{"d_mlp": 1280, "norm_eps": 1e-06, "rope_fraction": 1.0, "qk_norm": true, "attn_scale": 0.125, "bias": "none", "init": "trunc", "schedule": "wsd", "final_lr_fraction": 0.0, "batch_tokens": 131072, "train_tokens": 999900000, "steps": 7629}
Each number is 200 + 40 x the weight over its row's rms, rounded and kept within 0 to 999. Layers, rows and columns count from 0. The size before them is the row's rms in percent of the matrix's.

# down: layer 3 MLP down (transposed), 1280x640, rms 0.0285, rows 354-360, columns 256-319
# gate: layer 3 MLP gate, 1280x640, rms 0.0344, rows 355-361, columns 256-319
# up: layer 3 MLP up, 1280x640, rms 0.0335, rows 355-361, columns 256-319
down354,107,209,170,237,218,217,244,108,211,262,202,155,187,179,244,169,250,228,230,158,201,250,192,167,160,268,272,232,152,226,147,195,192,204,171,200,183,180,200,195,200,176,186,256,191,207,128,195,265,189,207,165,181,146,184,220,204,184,234,145,194,208,207,225,148
gate355,102,195,188,156,191,211,233,162,214,161,200,204,235,186,180,174,248,199,275,300,230,161,251,212,163,181,185,226,188,186,214,231,135,143,274,242,165,160,163,193,139,249,159,195,195,156,137,111,223,210,207,230,216,145,194,218,163,210,259,211,186,171,209,139,215
up355,098,168,174,176,205,149,238,192,229,201,190,196,210,128,236,205,137,204,226,198,158,188,181,235,162,220,234,152,204,160,127,228,236,141,188,256,279,224,142,194,143,242,180,247,242,118,242,180,233,127,259,149,157,233,170,198,202,244,175,190,181,219,172,181,237
down355,099,236,172,158,212,229,272,165,198,166,109,184,108,217,172,294,166,172,211,240,230,230,212,169,226,150,194,177,214,200,172,206,207,252,212,139,159,179,193,187,236,200,207,256,131,225,201,192,190,217,220,196,200,213,184,280,123,168,179,236,110,180,218,204,104
gate356,100,206,249,165,143,171,255,164,213,276,218,165,176,240,204,175,191,143,210,212,194,220,227,132,222,243,203,247,256,226,210,168,117,127,211,278,192,169,233,207,235,192,111,187,202,182,224,177,251,223,252,131,243,200,174,256,185,147,206,157,226,247,188,217,225
up356,099,266,191,232,208,206,213,280,244,162,242,173,144,119,273,222,215,245,249,135,259,186,203,218,159,205,208,112,200,215,217,169,215,210,337,177,237,141,169,219,187,200,245,201,199,186,154,181,192,245,190,208,145,160,185,238,322,209,201,250,191,191,187,245,211
down356,096,297,146,199,168,215,219,175,223,231,248,193,183,193,149,211,171,195,246,154,205,255,214,192,176,146,196,145,189,227,173,261,230,216,216,220,191,176,194,223,251,224,152,212,144,193,153,190,228,208,182,202,156,142,134,225,225,230,217,216,173,155,283,179,141
gate357,100,241,150,216,199,168,152,123,149,241,228,159,200,178,178,117,177,170,244,190,194,193,139,144,244,249,221,264,203,125,246,222,204,132,112,204,133,140,161,188,177,218,260,205,147,233,244,211,222,211,205,180,128,89,214,138,185,266,234,137,172,217,298,155,253
up357,101,158,188,166,229,184,199,170,242,121,194,221,276,192,186,209,245,306,259,219,187,145,201,181,208,159,230,181,197,182,207,157,220,131,168,153,236,234,224,182,198,123,181,303,189,221,270,310,126,184,194,222,214,198,303,196,222,203,202,196,197,175,272,219,131
down357,101,199,214,204,203,180,181,178,266,131,183,281,231,170,204,158,181,223,153,215,166,191,232,178,175,125,235,160,217,76,233,173,139,161,181,228,182,179,237,236,135,215,135,179,164,210,222,284,246,130,290,205,157,200,109,167,191,237,168,211,205,159,239,223,135
gate358,101,231,266,215,172,185,218,192,232,204,197,167,203,180,222,221,262,194,226,259,180,211,179,190,164,193,246,185,220,207,217,185,212,247,204,182,210,222,210,117,213,230,280,119,108,183,141,170,231,259,211,261,239,136,272,200,238,228,163,279,137,186,215,185,181
up358,101,133,195,145,186,204,130,150,295,151,155,260,166,221,179,178,194,172,145,166,228,201,191,196,243,160,202,209,231,162,251,228,198,202,227,160,209,205,178,227,157,161,227,147,174,204,194,208,219,230,195,208,254,149,225,152,150,270,222,197,193,251,72,152,234
down358,104,150,194,174,192,178,210,201,244,211,192,225,268,189,201,181,173,202,156,172,201,237,107,210,183,157,239,151,195,200,190,190,158,192,199,176,213,199,203,172,201,231,218,225,237,223,190,304,214,149,148,183,231,228,181,208,205,248,235,262,225,237,203,271,261
gate359,100,194,252,245,215,224,216,237,192,256,191,148,174,186,199,184,198,269,285,124,160,204,210,187,178,186,209,193,231,200,207,198,235,216,205,138,174,256,230,142,209,167,182,237,144,188,138,278,251,242,188,216,173,213,200,198,187,186,183,177,191,227,123,211,176
up359,099,198,176,238,224,205,287,190,197,309,240,236,163,132,222,150,143,192,218,187,197,208,219,222,157,268,235,226,204,209,201,230,160,114,193,215,268,162,204,160,150,188,202,251,171,185,205,155,194,202,267,194,169,197,115,163,189,167,222,192,153,133,122,164,205
down359,101,104,175,185,282,212,193,269,198,207,241,201,215,139,154,217,233,76,259,135,216,174,251,215,194,178,216,171,277,217,217,308,127,263,185,241,213,125,254,187,184,207,171,199,140,216,210,191,164,237,145,194,268,206,165,132,260,232,236,268,178,261,126,137,262
gate360,098,196,250,191,117,199,226,154,177,210,235,284,206,232,210,107,198,210,184,162,226,205,171,130,259,178,228,247,279,176,241,209,195,210,248,117,220,191,176,191,249,200,230,204,175,236,167,193,146,201,104,200,178,132,280,211,236,208,184,242,266,153,156,176,211
up360,099,209,208,230,182,179,105,111,211,209,141,204,239,174,202,250,230,178,232,277,151,199,186,205,204,178,212,154,131,181,211,238,132,199,206,239,195,200,246,160,197,236,173,163,126,201,233,151,222,235,198,223,163,217,246,227,196,216,129,175,240,172,243,296,182
down360,099,197,177,198,300,257,169,268,220,260,160,143,248,128,216,163,186,207,194,207,196,159,221,174,281,212,156,258,159,244,210,162,218,219,129,251,127,206,195,221,225,215,199,240,294,208,284,206,278,259,240,182,275,206,177,142,167,172,204,195,162,159,206,237,230
gate361,100,231,200,229,252,177,202,169,268,208,229,148,228,157,242,228,267,129,199,194,196,193,217,249,203,207,162,228,207,212,159,135,174,201,174,207,119,185,294,148,253,221,197,202,158,238,217,210,231,215,191,217,165,254,197,254,241,243,212,213,160,285,134,213,179
up361,100,153,258,161,216,195,185,154,260,193,224,212,143,252,234,179,207,201,200,315,83,193,157,221,153,195,201,240,214,181,195,217,201,260,237,228,204,188,190,187,176,224,251,175,183,298,159,144,194,284,179,167,283,149,130,185,169,232,218,201,221,180,263,213,231